config.yaml
num_hidden_layers: 8
num_key_value_heads: 2
intermediate_size: 832
vocab_size: 16384
init_std_down: 0.0
learning_rate: 0.00429
beta1: 0.95
final_lr_fraction: 0.1
Each number is 128 + 32 x the weight over the matrix's rms, rounded and kept within 0 to 255. Layers, rows and columns count from 0. Numbers have three digits each.

# layer 3 attention query, 320x320, rms 0.116, rows 183-191,215-223,247-255,278-287,310-319, columns 160-319
135126125125124124094136158047130157107085123120040170109156136124123104164127126146110136157094129179106119128130101065125134124109117079129161117127148148093100115123107135143142096110122133100099112116117134056147159126120137104107127136084178116123124147114155123155157092124102123116141124139125175094121083139129104139150162142102066162110083135070141131144122065091130125161138144167100170154121170146112134085151158090149156121099132095111149064126159144112115141155119133
134120116169148082107129113092126164049116140121082107044188139104035110075107100173120139159087138130115109130118119135180158161154113130121156186193135111093134139181096159143134125175105123102126105095125149083122091114139113120141140087114135093144103089082167188122086086130050122108133134152137196140134070143133141165094127183122063090120169123106148162142144077085178129124168114158100105186160174146115133121120142196102168135119112104119180135076171118101120156135172183
100147103169073152097116152150111144128109117117164115110074101105138125145112168093146121141124102155128101093108127111131114148144139099103157100172149145144138145156147091143094123163120110083138157123094106167146150142170137119164101080142141124107170123142157115163149099189129133116132127152172176115120114132153116100103117111125112117150106123163165149138170106104127130153129163131167158139129065104109167169184143123140180112082132127159160108143141110116116163113213126
124137085117109204056166138055158097161084143163077198161157099076098210134131132125170132178102120091132160158097160091117120066107094120109106140090158132142099045126175082123173120139093089090171153197104128098067099119161095117150151127086116120037054146239117202112158123115123111155142078065138142059181129115113057123114141071101096190144118175097098187167159070171169124148105149141094142162144169130137081097108122126182122100136154104136127171109131163176112197152151098
111072121091208061149109104148121183052184134149032164054124139197158091132147156088167095071064118212131182130103135047046218129136141111192138000108113063072071117151053159121130078109160107101078133210136171109071092195110099069150180154162161142037175134065158146126098131092112120097077200146121104131071036131049114142147038146097095084095083193097098136144018157133167027127117123116114100136094094075146167101075087055149123158079120129150155147119170112165152110119104160
125174139136130097087102086049096102138160121064099097078160146117109053120171169146097168165202118103109094115168175099076085119133080092167122150107105095090054211140096125197172140071094136162070120198121160065124175107171139167071132150129194132117113135091108130094081107241091123151086107173104138029183081132183079203127065071160141075000122112124104216174146094065151108082166071238121191154106180177181156088146077088141142093118134053115112085082196038148087152194087189
072125165085154124165173134124147151157149102068125104091163103188096074099105096144173139180213225105131121168143118153109144094108096071214179116149173094131081216121053158147162119056133135185068052119135101094056108131144171138084163182127073178192134174112186093095069204114161122155123118164204027152071117159109126177127072174177160119100113220144115131116152095081092105090063046111089106069110132122125129142117030097136141158118091119121100160155233044046139175123107186
124127117150071178116130179031152072082119191125170152196182080085133167176161091214119121192084124076082145121165106139140107133180135072085123174153085137149153120090185120077114099069139066085221125145071108083189083075140157062176127161159109135083121043159138107097125056153121170083167114051110177131176099089068120004102153092110144127124164104109117065084152093178083102108111153140169171184143131094116167064102115137108093101126138137148137124092110143105096145226167082
243121137160138097123176181069153106104167067188118155116052146114064065140159132078119075135093085148115194121175134146121030112099112116143127164106141127145182109100172163166014127121143153148148118188161117137129161096117114105126093152152130135113118091126161155119137129102035128139111065100069102139116156081112093132145114097159102076118114156150132124120147110200140198167070103083167130061084128099067044145119194115194099116076127202116126121160129129113110115123180114
138186144158107124109201227064159198185097119085158121136129141164200184080174094181105193113129127140156126152133106109110150060174071155098151052178103122095098127094097122135124109128089129145084163118060116166184127174095117077059156129174220112105081091116142102079123081108099078077152192140166080152126107145086117167115160117123096113034091117126173180089148132118144112125086124070120103136120156091087158123136178125123098131107140082106099110188156130124098158161094118
149138185134128188113130086121101136140114179116107123093219058153081068162087132096135080125143167163083139049191121068086155165144168117138186086153121159055090153089151113109156085167180129082130234162193122126122190140092140075121103096065140168143180118123128123095119097185108096091168096050138074145103096110255117154065156183155088187067092087084137230190155112172130129182107082135121175157113176140198151099096203235128092152169064127203109112123097097163077144113118106
133093128203103111136109134145108127108106086185155117128064122142201142167116131136105165141107124089119160140146164165158135092133161161107126112122150207140112122143131163136077143132121145141092164140103120104131103112148158128122099114150174090129108153136134084149120115131140100125158191120152226135128158172135162144142179083103150136153161113181113089090170199096187154106141161124154152121118067054124060137190118115111173089083137155092144143119119162135151215134146115
054142090073197208092127135138190101090113131145167134163183099121159176103145173075094077079177161127118090135120193063053144118136105150126092158140123107129131032199121118131111204107125151058118142093077186149023057134064102163080126121076104140126107156127032142166120131069170112171149131129160059176130171063035065126074098061108154158133121089126121200188060119205162090157195164128071203111099122116114154186156089132141076041123144111100070157088159105162113115143166144
075109157127202048138143133139144122100206127143136159086105154131067108111164114175139154119139155108138128129086100133110142091160099152156114129099122096130126148141113118056132118076113160185162053184095107092148103159140147084195112110144112092078107081144098138097150168133092137149093191122153078143098113095060145158121131170153126107117084139065134133108140099103165115083096155166160087071144072093101108093109112147121112136083160128115095152149147136101149127079137081
112120127100076136090090162064137117128212062133095114114089170090120098078163143130113171096063168074097093168145165084143156177039076185103031136137074191107087170163156126163201144151094091117091128166119079143141134092112179136071165133118171212145199125202102175107123144196139124161095111115139197113137090133172159186089132149154111115103113180255096156108054146067092072115170104186075113136079104146153113146087069156200134133161146107106081120129236057151077209105120178
094111102098179085148148135130108170142118164154109112140104036163135148142118145069156129134159165149121092147143086076094114103082110046141150120112156135134063158124122053122147122078169081140058114145087139131032107170087156146118117135099106160127149163140107093000073124096187087124101167123127068083089082144112091129151126161110158139084107115162160104118190091157097097198072048121177132131106086081122081164104077110133106158082101172125128182142119123129143103131149166
140106125165130098097148099085122160166132182153185055153114169147129093146159070167119174104150083088154175128179092096154129181130082111145129134127088124127175185154153158109128053149099074162166096181101130114123189132120141082158151139117100171126135137149098137121138132134141179082104121061154202108194105068144121093131127123102105061127152103168210099113125029145088131191146060155153071088112169020121196055112151123126201146132139158139091103161131108135132126230150118
169175164108143060092144158106140085097140087158163111043120120156146130124166140128111167146105110147128149118148127152118152171152141119106164142027151130148203160119131101131113068173125148151129139080199179097120143108079077094100164122169164150069137118145132129095126117112051123141115128090114106141081113097165157148176090173151121063115093136182151194094147059158056123117144083071108024152156179149043187171136136096147130124123098158133109077164162042137155108115123055
105181161133087134038142150128134119137150143172099136144098124108115140117115161174126115098142150212108181126135171071105156150184194167108166059182134126120143177097136121146104091121142125102098115173104174115140157141102140099090073104053090142077093138127122093156112109092084093053079128154035133099140100125142101196177152162135096144111121105124202139078141084143099089190105136088102116149118109160119120117143136126132139148161082086100132143103070180156101154105105231
147130145113110053138130148071128148121094154114146170138074125055061169139163150084087180087025136151074090086160136169187116129144157090067150114057084204054085096130122077091099092100127122075118104190171097118172078117151120094051183112135174104115067109133113151102132066114139121244127101119114139140119129189120095068169153161097182143132104074180145131130164093067120104157129099077123088132094140128091129074157158195147137165098122124163151209103156100121146090111144083
122125085145149062125138152148157184137125150117152057117102190093168161173101100126091136125161098096140166119058157115146153117128167137121072154170156103143118071147107153093111168143139099136123140123075113112192125106141185115100141119127142169152086104142156142144176161154182098093081065125125151106108111166151135145091194067131101103154116120151131161120166153163134159116118175102110128144148127124131172141116138161107201151189128127131132079192131116079070156115168084
106155116096119182053131187139117095098146178131063160118158140120114054145166118143110115132142174093120149097140134099112109119110059152114109096160063064129138094103154150189171141110074102172109132078123100095104122125119156168167106116068111117073224130168063131120098145111147103202152120137105074095158098114127149103131118160159121126143128183127126149123098149156184108148089095116130104061187138139094106107111145087123088075110138103143142130161114158031108146151150062
086105169116109115169085079180123102039203058104092141101156124140072139066131138199149150098202172240141127096099176127084105105110161142178172042147078071123054099112056181095135077121099151138079100191156154164097152159154130143190186172114138110087141149105125107150172131113230124187151155152107112109092062133087116146086137162119128152068126200058113064140029085050147112088124119111169111121112121058116116139124189096083110232131096165077174106103195150131189101095120082
176123184137081127149147061063132158198130143156156253130118121086172106072172197098128077124057159081124146121150089112093118126091133083116128143086054149128093193185187155146154131077103118160131148203108153117100157111138082108150110165130196120047158175123149166136121142137081146124133073146076140116119086185099157173117087152031111057128113126108144168083139134131109092158100087161084177108115151156145166142175075069069123121126126078120108108143146073134101238135106109
102173078114168103143139107122178160135128075107107116158118071135167150134113112134102049135123123123116138099173131077153145122083105159147165093098111137116084131156133090107181142103167156173132067145120100119092147168155142112148106104181112110106186076099168141088136145120148152100148111125155084102096133171104138149150118144116147134119064202152103142138196089172174073114075102158110124117141077133129149142047147150123178123107147116144137146144201082158143148122106118
113124132120092138134137161200150146183147145089162114184159127158143152110144107170116069132196159121122143147154127130138113095147092151077159072085155127155089144156124059096135105122115086116167068147066084118125086117097143117160147158141095148105126080159109158111145117130171116115171072041147119151166109085155109108128169171081081131110129130122153103071130062127073085193130096099152058146156102075150205072118165121137156095204132122148098088107132114145100113157155157
102118157116104144121180137118128153168132150134114152138128139160125031139084085121150135122097155180126161128118125043134105052089119132108108094103110145097185090103124070144162142114107100114128149127103106080106154129143095127155146080062056135131151083100216120134129171125078157194118130074142158069160094082187121147133103131136098087122131149137142099197129115114149171117140125072143130099157138093089180135140113094138047147128170141122142075192148133088122119143175119
109154100200135114118137182095132110146077120034088160107150134096091123104110117141088079172110162154095075072139067183104087146185115127132149094138138123132150173118125076180151099117105098096076124101144134097158164139168128108064143142119163119149139119164176155141114069154105125129129127138208146065112104134134102157148141155076103100101143135089113184104121125082139116164128149083079143156099144147139159102128102164117145142113083106144126150041106167114084127143146107
101148168086122134108155156048115132085095193128139113126164145121139139140177077186068153102128141114104135128133143062100157120119139077154150122131117179147121158145114113117101084097072148123132148119181134143163134140077153100085089166223141140052149138121097120122094121095054091137118116156101100167164133081088071140123161154073104145081166096112121095115115140140107139165094113186096086161128151128087154088107155099169119134116137066072127106121122127113090127162081139
181123098178122151085168144112129120086050190071145141070137170154076150122133166105080148108056098132092129128142121136136187144150147095111154130154145125081129122181110078117104114212092134016098115114186117125078082096153118138077132123042108187092085167136082140133062115086134080035169159082126128146116134170201092144094109149072091076097160060129096122154169064115141104158111120095079085193142153152038174102129130156141197190117080098149092141119120148146108130120148104
066092107149132148158138179142079131115112123171174089084089107108124133109134161153111157161141147138143112121101139139134139084157154113128101185139152130176183146136150122163096161136155052101070189094085162123086112149138110146068109149164120111133141086127122175157152120154143136143116139130171164140146180119134157100119143101134131118134126072126149107143136171108141184122119150133120141076093128093119184205133112148141138164139182083114169139132154124091150133110156067
132128110162115172076159082154111093113136167087094126164188123090087205084143137147113074130134187050108082170123132138107087142160047118149146163077157110169108061123119142069171133180124166120186159143120131072097083114129143088135167161141095145055083118185138148078165118140070158176143185094137167163153147111148059048071136086050073167062094127139117170169093083152127129164105095112075140102093141084122116027143153041163123073106128143184124080109120128119113198163185097
111121112138215101155072091135095124125247118218031157066150107165056129105139145092205057132094171131135123101132126103088166157089140125183125079123089060093043178138049159149151171034165120164096171208136159101126164193100161161176153166170100180080115123157125100109061137105123091167144156097121093177099018095081089154157025195134177157137057176094071114106042135149147045152102168131084097134129127110132132201168011150178117121127059126150166151136244148065181142017089171
096139150126150147106135169044077090123123154112107166149194025132102075077129141106139121155149162117133106089163113084086061131105108070089166117111120116070049255139153127185138142066102157183137167206082116153111201138129169177123225169041184154080161233158067100041081182183099136083137142148138051077140086153170060221097075164114184060120158183249101162138139125087065113110101055164088236163173207150133167118113045190171169127102139093152134078154160106138083134112139190
054138129125211085197230141104132116149165084122157077061103097233173076106080152099154107118154211119124129165167141076118158170108029100205179053129165152119066164172092156122177121052159082164086077137166061156036095106129139130119162085219103154118250168055179100085039187157178117162081192132080107028134095147108126219135000127110168017094066146156164128129160097059124063130083018162159156148139118119175134113070066072225121132122078136177039178115206054174168111136148172
129137102152111182137091181000161068100123187153123166211201115061170193153224113197112150143082135106123130119130098108109077127165113064100221125111080177158086105128222071106086077125094092075185121150084151065180072042125109021130071216115115090133022106135061135089176085187140126157164123057096193168166091115133131044096218118033105107139163095124176125102140138123093165123150172080184174241170130096097156121069152160121156089157178146117081086098107169208045176165183136
200096136107159175059155167120157099141115093153137147141068157090100092158193101143120051126143050152100185107122167102085085136130085159137131211102113082156179137134123054138143139127099145109126089147140069174172194151083108097165091200170188054040177161181175156107098196072030104146142132081115116161176146083185081140131104129137107110052069101150151145056118119147111219168098126076144150080090136093066064124180172158110046145138160143132169065187155119078110132075189125
116131094147133095128115129119133121069111128128200139096088126106118136134156120136107110152128123139129083153093152108132148141097146117132124171138140132102140153128105141114161124082130156157137133120150089141157131138155138144141158107095178097062080167106155112106128142147162071142133121180140162122109104132143134171124161107154118143183137101118158072162160128098153113111130173137069156128155142099172107061161087137114133089161095130108113140164142096119154109092102122
136075089145154146119039120116138112141078176177157136204161139151099154179139194141142165107121138151158160083149131152124092129151118084113111113134111138185122067165113146155066116113110123140145099155099130113103144173178142133120130150096090152155175143180155061158173126057091146190109174131136118135105106102168116129087139096155091085116139129140143146090106129078115114146113170131093169103141111123098123135144079126109103142105155077106145117161127129186114128118159123
148098108152112092183108175154104165177085116126150147151157124146102102139080111141083091150117077084115117132112139151110099142131039141143148165119144146097115066142094126150140061127148089130130117084108121154126151147082143056090085145128135134101092070233124139127081214107124146149129096155097103136164128140129131059110200163118086137117164120110146134135145151168131089075127120128146127120170135143142179125089133087133138160108104137175163132088113059133219156168122134
110085114141176119108082140162092104109121070116159136141146135163149144174110101116023168143145054139150118101144146113140136114134095133134104187087118077183056138181138139149137100166174110145138144130053169114135125114150183126140129112117150125116141142123110150133148100164171137087091123148170142163086122107140159120054141113119095123089151114110127178100170098061166208143133214193101136110131070174149108120090106201137099159113126105071122104114091084132108151127159142
134103158123138152132163062114117093111141149112161100085106079112072128200121069150177113076188125112092064132140063163123153104126141114150192141134093132161142101162126115138106157085150135144116130113142149081110093137136113176103083073179105171142167144152107153077148153165167102184111105081126126149148116093136128135140152108143139102105110170121101153135126084129113073156146132120177119112157133164121188140127169132144148128153111144097146122142109125130098101062137134
151094119117118143117091124106124128128156090116138107140160128135142142098148140131163089099122127121119171138128083123130116173108131093154106114126130101057129147133155110135109091192126135110126116170141125136117148122133128123101122166128102104155135095139112121118101140114135154151121172102116158139143140136043104163146149146113128167123107114174137102147077108118117131163080108156088170116103144139079144143155153105130089193115175106156130114165149200156129107124146111
101097149158060146140134136077085101132205145141151165112094101098154122117085144116235135072151138152124115104161126171084055124182115127037128048140117222099152181122089163195046131167120128134131187157171130160113145147131083131109099148190045075150145115164135115142062109046130137203154180098094092107134113101074069110166140114088169132091111184132121133143085082158101100139081090105155052164113082105123141121108137094112093155115147125187129146148161150160121147154152104
119139052150104114127141158126159151103089148108104135160165211076165211064136158121076158121124052149132099083073141153138184113136195187163104095134124080126157131097133134132144139116143100151087077083098132123146179128211099079149128129170109077108132123126180109178149095153160118155172083095074086101125109115086142091104127100098091075194133101225132145133121173190127184122132169087141147184147113122129130120176108115136100164136121104089160138068113130144076101214150097
155145104116134099115151118132138125114113103146127099071165110113154136141148110132050111143159037100119104119124108118115148111124069106155153103121142053088117171059158152164108155144145162139118155082168091057163155123094109161101090066141173146134108124066132140079085144161164071139169132107108159176138071137178121089118147155189119112143125113104104119158134168158170104072101109157107177151070173158098170109122159074084182193142120124124118099150088138118123093126111101
160159087193101125077123201209149153125072124094135181113114108128138148093142044056118085085170086079148140124181094126211101099194113105071098145156228136180146165108101145151089126147179153108128109147098143106206137134097142095162082106165161111104106116141126085117136151122177119079152131160076110123093128138137158128130120137126055165156135107106205152190094136160205088164106093141084089150104123126088129113089154157094113108086204168093128130123108103112076083145107103
# layer 3 attention key, 64x320, rms 0.101, rows 54-63, columns 160-319
062118137103150134181147121142161110086216173115117163076120206154120081115085144131164133214109179105145089063146168174110134111175097131189151133111155116126091126184059110084190117121134198126141160135144063073158107161135071119137146149115204100072118138124159117085154143126147148109116185126181181122129101156165133148137094119098093123139133112121128107119134156093178118088137081073108144139111103144154114185170100088136119157145135155124162111087136079099106129171111154
141140094108125160116179097120136133122154151107077142132097223189114138109097099111113128160099112116124143101111120160130117105185116104120131135070128151167161095116159108151080115102188157172140101100116080100133114153106112161192152136130128125114100124099131169144141118139109142142105156122122156095110118122123130059092096096099144153135114102155130127149192124124093140063124108118159101097064143150177162128115121095130200127122165166138145170120127108102145089128119054
100126150106144079162188112103171056142120135197066177146105098113113125092133140156068123165173164143164098177153132130045138117082111154118163090185116118116114164141114180161113142132122132110054158094089098181142133136123119062077068041061122112146079141145092159124100177162115117058155094188161137089163207100107078122167130126074056085110153166071154098151089142155175184110133157069085085148153157112165115097159043160138104117093145102141129073109146125157147105197088200
178153170073121070049194095093087059183156167049051080058117151189076137098141165085202156116101108142150070124124086179153145147180063098189170140122086098048095176156090111153139172035096217131185128164051104077143079164170044207138168124134175074015126207179083151143086128121142192101141192109188082183169058190138080128150119121076189153077132139169111178051135076105188117191151093064192160075122126148134190149093113108129177166117121117112099137092141112160131156136135171
185131105145159081184156065083160024158143089177089095121158129165035066087116069165148145158150144114086134134185078178050106085099137147176130074075090163141107097130180136153146098140146058156147099158109130095126094123127171181000152148235157215149098136219166205126146180077091139164157177073154160160070145135082091092144222081135054161073085162130131154135155144135131180165163138175105106097151144149169099098145041159107135152098132152161156125084136126073070121116166179
138084150110139092097089069087137056103053145064174129162061098148171203131095200153192066140072124188157158108129064133124159193129113179186146119165189127068058112078144142181115066120103148157123133193132123186154104193095143104162152163130103019067053118192056176126129162112148181138106079022148134105123149122081150144117133236093138145133115160164141197164000086175123115208152184058132138159068174212127179191255211097097145114112185083225157184170143202112238108150210130
185098120105144227104077111208159150132183189107066220038099030073091092101129086040079152089114099123086053104161042150113102146195065141100198049148202170121055227185056146183098152159195155083151112168082112179062163125083149093075063092126127062168114175140119001133134171107125083170150084141126072077122059124088089134149097213136168215123108144053085164200105000143115058149147041079113195121135073144066154166125090107048128167000091142197144142134081124088101143136120133
135121123128108087134164109076035090047155162051091165116174194136136120117165173239167193192181142141135178162080136117000169169156110159192235132159127117149138179139087194132197173149091178082082111123158085135124125075194133134195203152117110067132090147118135109147204152124145123159151042120000079091059082125147110122065120110098124139130057143142121232208050149152112126145150166091095107163157187066183082169173131102134114193107053057194084100121125074081109113127181110
081099142184143184061025150153195173132038126214130102104129067084114110176157093154076137072087051145123207174088149120093103067045045059038082144102242084076137205105212129152083138120139163069108133086021215056144078107115093111116178151215131134197100089060145135075074060186071068119167149053141152098105178121236119101131121139218101096179094156128148173129151096079127134106103214220094135173062156121127191109064108054062135150170141189173164000143106110149221107090189090
137170181212161091000117185191082153175114114125138110127070080103141154133137214040181134091052071103167182141174105112173161111222110096145102119137140130158179102115124184136132101097141110085064052212083120173120122124090120051189151092106131150118126178095155107110136138136177103068132138132117137086172132172137118118143176080062050120070200126090229067194088102132152176079139142201051122134060080149049131178099093166124126087097194092119084176138144168162152170091099224
# layer 3 attention value, 64x320, rms 0.109, rows 32-37, columns 160-319
088139108133063109095114107172116105161169142134117141159079100106145079099130127161129176146143122134148173136102142102140106216185195135132128119107116115166077104101134124096152206125113124144086149152138048105096162097123122067103185079060255100101141136094107078132132181145127090141149107119129157163030101151140104169195104121115150097123124114114101119152136110159177170114136138120122113114102143158087160127077164100150100159134127097103168121164160109131136159125078166
131080166015136183112206103075064136191125093127116168129125129123075149163143143060061144181150157098165137132080056115131130063130150065142173164135121064164093081139137108118124129168087156101099127133133096148089125118171162201115102194100173054145129194160130095151089165136116136114162110182101157118132170168141150145133143169094113101141128098155112142154161081125058116159108069111130113096168106138130091148131104116192083080138169098155105170127054064129117132155123214
154184140231124176097174107164184129172177189138131109116143140063202081106181164133142149187106068054161147138128206128111079099104130106136138141148076136140051191114046148193117082108133145140137116099154151150108096141153117095119107145100119083155138131116101146103127073122111119079191140129143109129099124120110185114131124081115116210129149146092087123112186144131117125155128130091161142111189211125157143109147134132090159088112112122099177111124066077082178132181141193
140154122127090125099107161164085115205116111118152125149116092140184141116146071085115126109124130113066151105154093151147198086132152193087122149106102166085118138184127101121172108136085135148111133123091121129069174082136139190134105097194124139139114075093124124083136101096031156142099176139158156149167108107143152115142096092128180137111109054140162191140153195165138073107089128157135046124133159139109118159168083156101119173147123145096193134158131102105155122116056120
111108131162143143071095105133131106143078173163150190147117121157131069113081170113156080127155086154110119118153188159072172122200085186139138143114115096127065118104069150139148118130062157151124115126149184047102169126052145103125101105116162163186155115085090080183061139135147132175129160123156159164133173154094138140157133126126060134123139112089131076081143127072192129105105171099162183094161099143151146125123135177144168162157111104132120128111125095132042139101193098
176146168094086175137077176116183188124126107154127090103108152165169113082127120176091175090134043148078098149100178124120147135133101113134087088114147129085132101142170147136134081140087099153165096129111182121166166142160131124135188174094106195118098187118127169141138132153174157105109125152158132117088096143115059135143078059144095128087160138076113148152085124126165148123159123149158123054074153129080106131104151120195130176107140138093196134111114113124155171158104082
# layer 3 attention output (transposed), 320x320, rms 0.123, rows 160-164,192-196,224-228,256-260,288-292, columns 160-319
182142112121094114090132133058083147181113130107121169126128095114125134163083156152127146116085142130151117145144133140142184134148202102128111154114086118118124130079203121135232160113137081110136108171073093132094147142126097112188156124099133055115091131154121084118135159086127122142202101187133147106145114109102123154135144120110137127139146106101137117166167116132196105131111135123119096101134132173082123128078122131155135138162120103096156193106160152146106222170084164
135121139158131152121126083109129127146121126117109164029067199149111118115082150093137193115092099118136104099115160075139132113093162130122048089159148117129102114242099170141161175133115094132094099204157168150119070106115041119141143091119096114134155125170151112156136180103160200150219098187100113134150146120087136118122131105090117163183114135105123093093101137142143064162113063095161167099148099087090098118114119104171167108118159147117125131126151144145101146142118198
137143082159141147102153104085158090144128131188150186151105144096092134182096145116168140173174119155150111152108138104158101165070117129121092110139145188120118107121119165152144144104132167159167169165113123105139187148122096125146147109125150087153150152111107120075151145139057135102138113107100068145125137112173146171163096063146095126086084111136106107145155180141136137145171161104126113109126154111163080121130144129114127137141092116135139127096142115153136116182154103
165148092182139120107160178170127107047130095119138107120111173117131061154131138065136124173141115147097127116145115119094131120166082203157122155063131129091191136187133125132120118155060118157064111160120099124108142081084149123145149084086110122118120125091135217131138088183074114132083087148204150113160152096144118086158094134142104136111081140096135120128110159131153123093154158130145100166125136096136136120179067133113165147179120122131099085109145089149147105117084132
115098096173136163127155135052138119150117159125158107102066090112171117107147077084096089097076167125136147121103165114130111115113124131103137167091125105108062158145151143116116110155082098145231101141139174083051117103080150111205173062117068105112108132072086054097118172065148126154097118120174180114166124127138107118144152091115113067120095124148161131099134110126155087127056106193160099156172162134123064131119152102106110104118152100159073095228149180128137128113158153
201081098110141089045128096166130148096123120121163139070089118151073141198049147154135140115132104121148141097128103110136184132164162120131167096117148131115105162053150154127194133107139101122127155102124186068123120112096143154170097091132147088143222125121139103102172163108098111069190178154157109188121115144073108152142156116115123153130112143142082129165133146218124114139116081190154117104104103138074132085104140125111117152117123095141209085110106124113128085177113183
136089082122110161137070110108076178195161161094144127119100133127106182143134132149144159188105152114140152134114159149150094118111117097146125097100112144121104156118125138164136127072105119117152172161119101099171091147122112115154136087088119166097118116191156120171144149095121111066137177161085175125114123160151107145097169151165134110108142113088097173036114097118115143160091131120121126132108104138082058200122134111154127157158152174151091131156089100099079138129127175
137140112164111136120160105103128113138173103130097123131113115131074084126109139082162165175109176127149120144116161080135163103153071076104104162166152106126093154101145112136119114106164099173134066141134086111102149104136130130173161078057188137122163108146127108156102168137140086159145133193143166085146109123096103157176094152131121127163128116074113116142140097097151147124157101141104156160156117118140065077115124114129155106116129121129138077092112090120169132167170161
146164122118120200084102138157080135096185125134114090172122173080114088108221181135143156113164081181187102154162132117156106104085078152140136172081138129128189139169104128121149128094133116096132189184102120168076133126063117086109089118143133114098160115122117110081075139124108101095036134129162178146116103169193148106230207100142081167103113147086177110132088164118164104170146113144133100159110142129137152163140136122125189144125091093110138165142155141032136150128132060
181137118129109099112115117079139135137154072088128129075179088089141111171175046193152101129183143133123121090091199089107129124118148125104170171140157154095155150086112159116141137126149106152125125111131191099135149077123118101130196116119073107155121118109140134158110125117110110089129124160109100123128136124102135084164110153079139135184101086102128131107125175119125082180172116079149107148143151098117117156126102076133133124141130158134114111114155115205122152124170161
119124153120138108171164122109130124156164122111144162178154110132110119080112051119143098130151128162072167118142072102122083094115110121163062118101128149077123120123159120183109137146157101165140117171188186189100092119131134123154100138144049132152130150157091155162087135100108185100117110127150131200125161101122124122103080131185145158163121092114086149118143137119057143099129111132139129155118136083140112128122135128070152132146120208090070081141051113112098090071072087
093161122123139123094115173168183138131116141138096133179108078179074096096083125155138174126119140095163096106240151080117148121160152143092139124122169137120102211111141139127138146063149144122090089137110200127158130164123145105145072158107177152160088056127102157110127107147173089144183145090060137202118083130096116166119148089128153118131134117151155103129094126152129136121131151131124114086129134095115095104119114171098137078146088161190130109174124165145154158134104125
105091145150157133137121119091146076145142166179128136103158148094113094166131132115150119096144135158106091050096113200102110149108150116199157173106146139139159106169126159081147108082083153121136149166105133092170152092118153081090159171143148127180105157062159144082126113123141100186142115115216162091157122101093122112111136111141121089156106120157087127162105171153179135113169143142088145133126136121154177107157128074131145112138112082142126167048097159140126129161121122
129139146099134100164153104162165121134160158112134135143101145115118064107096122111156100144098132117118122144127105145098125142104084151132092166127115150134106109135082174169157116094100169149151063156202155147138073123200098117143174099135181104107155142152118150110109122130116154073139096139101189088108124194101127181132142151158183122090098174129147142114115097112152097112094163131144067094101170114096103067088208101109104140151135117109088180091158152114147091139140142
208110100120101112099083166203182091121103119230097090128122075155144217108106127158106110160161152136094115143131103135196144110130101110118165196159145170146114130125126095132135140177129087087077122058114106110171149145114134122166118127137115150073139085168126187113125132078169111120098082151115154142103141114093146144127126151129143101108146068150143129202149143130065112148209093095110173104092094127134137063100162108074170121199117209091100161086105128146156129147097107
141116092132104115115080181117114170124100169149130159125103182088108168192112174125136136126115154108090096147124138089164133102134142100148043121148109135140082115071097057141170143130071134097129125141119108120162156153093156139123102146114183104131110139118107068104130081168112102158123128151136121093146207109123093116137185101125131158093189168142113127170154095141161091139119148150147178152110104123070111090073148083116091115149130079101204090136120150073127096070095118
134156165086117162094174091074178127154168134118131201137102147176140083118142159101147119154109140155143149094134110136112164115103152129161114100162148092127116104144139194189150137048148107152152103127103115154156134101117094145176151119140161085160117108132087118127139091168139192102101049165129136129134122085116136107152042113084150154143152091143129084090124147121146151143087169113149145149088125137143177123067134129161063139089115105104109126098118147123061124171163177
068153119143189096141085057111122132117176080173155117103222089068086153183173156106099156139113139143144119173119208110143120092154144142101082074143142129117047127142133124075112111059166094148165120112154151107140110195088152183107136129156158096156153133134101152133173110122121161104097115096079065143070176107158105190148182062099144171082114102066110098098178120166170136118130132114061116146126131089114128214158167108116124106084096112133073077051183089140123110099109161
075136174171166147101102201114116111171146082165179130155090161083094074124121136203112125160070147082092157135111200123136156077183164141094120174181142078084108135084154108082151139188128066114095087159075130182086175113142162119135232181083092145050134120199084099126069167061121160191109155109197086064176087060180144101116104156086114152156188156142142132159125107120116119166080164111156080140109099106141091121124069122151125107149128165147212106095158129134103146101103138
099140113162075116102139099101144065201136124089176162175069066108166103075153132080162086083054104119124099134144174091089104073111152118112138158106077113130158159139087084064146113159162106116138102148126190057050097084125161088143137114086093135115109126206094123122076145108127059137127065120178147116172101153103123128121125138134096140104128141185133123159115084160083211099133196095156053186153148137070166128139150085114092136126142115118080151142086085127117170100142144
092148168135194195159123121097185132150107122122106086144170116145152127118155074057152063083129130111096117103129159148080080172083074130101163142157153156143217063172109134093076093139105126106111109083150120170176125145164106188073092111179168201110096096143149162136155092113182186098085149102087156085142110144179136167129090181116114134083157095138173120085099174119102142107146105164101094107175161104203128108180075148118128082074147108146109116147176082151134128159210079
134096126205112070176071162160142131089064107170156050107150115110232091123198081144123052083163115140120131166117163174125090171193104152155109147088102166079143135091130122069096119174175108144140178078132156076077193193139184103142159090165069169099116146109122145051144140160104099129042156057191094134138121120117228091124084177163122132096111156148069136180141133150148156097178167168129138128111123170158172097190157138038173149169126130064161107129200102128170144117176040
163085117073114083171119203177110145072046121014107126136127105251170151079125092140113136083111129138081193134201052129099143116168112186141181079109155099151183102152144089098109150237110086119115098114143126159116076083162116131161136120109108177072092086133166134146133159109142144142031111145143108150150120191146130070064124200114108116122168127147176187119041100097109103079088148128146091130093097146134139142066111142148119211143177159155149178187112173127067137101174049
109079108144089102200134128031126131092081155122115148097104103207096201158096127127108119122177156145155140183106134131145087189153163029173153087130149119157111144101089128152110122105163171146137161084127180115188133164121118123092096109115170125095126153115133120159186155183213095093180082107074086131089138142082102177078121137156146127164136083151088128096144124146130127151183114161086189145187094123145153122139122121142109144081154097176084086144112107178115155173203109
128149153110188111161132148151098174105124108126094079123182200115042194127133187090088188146147128145129144171161073123145111156122158145152062051140149140170132092151182130150116099106153163190122162124135059215155096209214148194084106129148166085098074178161158147061196103195137150092132172165107070137085159044150074141102134103108173141138113201107125220142100132144147136131132063165097088112114137136132162158106074152140129120080133118126146163101113175123115112158066111